{"num_hidden_layers": 20, "num_attention_heads": 2, "init": "uniform", "weight_decay": 0.0}
Each number is 128 + 24 x the weight over the matrix's rms, rounded and kept within 0 to 255. Layers, rows and columns count from 0. Numbers have three digits each.

# gate: layer 2 MLP gate, 448x160, rms 0.162, rows 445-447, columns 0-79
# up: layer 2 MLP up, 448x160, rms 0.161, rows 445-447, columns 0-79
# down: layer 2 MLP down (transposed), 448x160, rms 0.0934, rows 445-447, columns 0-79
gate445:108124118171125112127143155102137143139104137112096100122107112136095121130102169093123122134128106162143115135130125090151107095104126142122135135103111098128073092163110143124109139139122104139145153119165116151134110141163114110127147137
up445:108093134159108110106132144129105141153087131138113104121123111126124113130094195111141115131100132142134154103151102103153104149145113160120138121123107094089095104159127122092128148129115118143129120144161110133135132134145123126196116126
down445:154092131139095154119148137109101136095131139174173094133117167126092098128167125108182124116132122150095126111084096176145093125104142137133108113141097111110117123100151117163157095120086118128122112123159131127139147111071107141097135128
gate446:088133090157156154132127137138127114124068100113123133125143158132117138142115114166102129145122154090083137093155189141130127111116163159139134134100104094162165133119108126132109149084126159157125135141128089123133132138119080115136109145
up446:136130089134131124095104103153147115115097103112110143138130162106142125135163092160129127157130168121115155101158182146129150090087176180139144109106110118147162136111124145133101144082111159162111105127136138131119094166095099144155116134
down446:149133178154075156165130088131094161146129130095118150115167173127128149127142144175129138140142129124148116134111119146132102111097107116157123128156113120122157149105157148151106141124117160163117106138090156118116132110147139136141124121
gate447:123126097089113102157139107083174142143155115107126086125099170101110118121145080137148089128128116091131095114146115110138106114120112088117136153095141114148118105127127109109124153150145085134111125157109113151169134111116131139164185181
up447:132147073119135150118119107108195144093129118128098143119101108115141146113117101123147128091172092113139143124112122146125167126090103151114127152136121126137178123099125130135117113127070154130093120145126117109135124119127123153153149134
down447:097121079090135149150151186144126120178151146120102142134138155127138133119109126143168125160162118197140125141119108112152121149112119123126115122161150147120150130095139140118177132108119105122138139108110145114134147148099102167085114114